{"n_layer": 9, "n_head": 4, "d_mlp": 320, "norm_place": "pre", "positions": "rope", "rope_base": 10000.0, "qk_norm": true, "init_std_down": 0.0, "beta1": 0.95, "beta2": 0.99, "lr_head": 0.00527, "decay_shape": "linear", "steps": 8568}
Each number is 128 + 24 x the weight over its row's rms, rounded and kept within 0 to 255. Layers, rows and columns count from 0. Numbers have three digits each. The size before them is the row's rms in percent of the matrix's.

# layer 4 MLP down (transposed), 320x128, rms 0.0952, rows 316-319, columns 64-127
097:127146080145173127106123118124141104118151128112135136132124137147149142147095149117161165061071062089166131128113145138132141109124155147097121101113131107138163151160148126140090094119080114
094:081136091119128142110107114145147106146152096104074133132100127093090133151146102104086136127144149114145131146145114118190107140106119133141132121141107167090104160133109134150147175130151175
096:123132108114117122156149133109128120109139112141161134142119144102119102138167114121130136120123102101105102172118158082154126159137130110144167086114119099139116162127116155146102149142130119
097:145128094069128142153106147184126118128096133121153124139111120139122101116100111156101106130157114135100136132081096126130089157123111096163099112127125130093122131093138143120109096147160127
# layer 4 MLP gate, 320x128, rms 0.109, rows 317-319, columns 64-127
082:136133142087109126160140111134113141067131163113118078156121118132117156147144121078120115086128128133106157110134149129091136110137132103088104104121169110140155157125143104133141161115116133
100:122114144100137135104121136106158132147140127119132155119145108172113093090121191136128132119105168143116134108196149113120095091109179130111128095133109145105085088113102090141108164127155122
104:140139136148131119144073135121138118150151167101126098106112151129138134099174142111130105113126171146147131145160086105087157115153081114139103117174124138117133101154161152087136144146091135
# layer 4 MLP up, 320x128, rms 0.0968, rows 317-319, columns 64-127
094:128129168067141157134132116181138128151109153136099097108145127120078104125162114128132133159152116099099139109144150135142114132113105136085116099091147149106135158172168128095111139153114165
097:123107093109129121143129118086121131142082100128122144119131120109174109154132137172100097171091106081090108183159196140143161130125132145088093134124143119147144104111075109150169147141149093
097:135127128123114132112104136145152113111094141111152141170127099116142129129129113075111134110154132123083152112124138115128094073136131111137178104138145103122109164133156116145115140067145086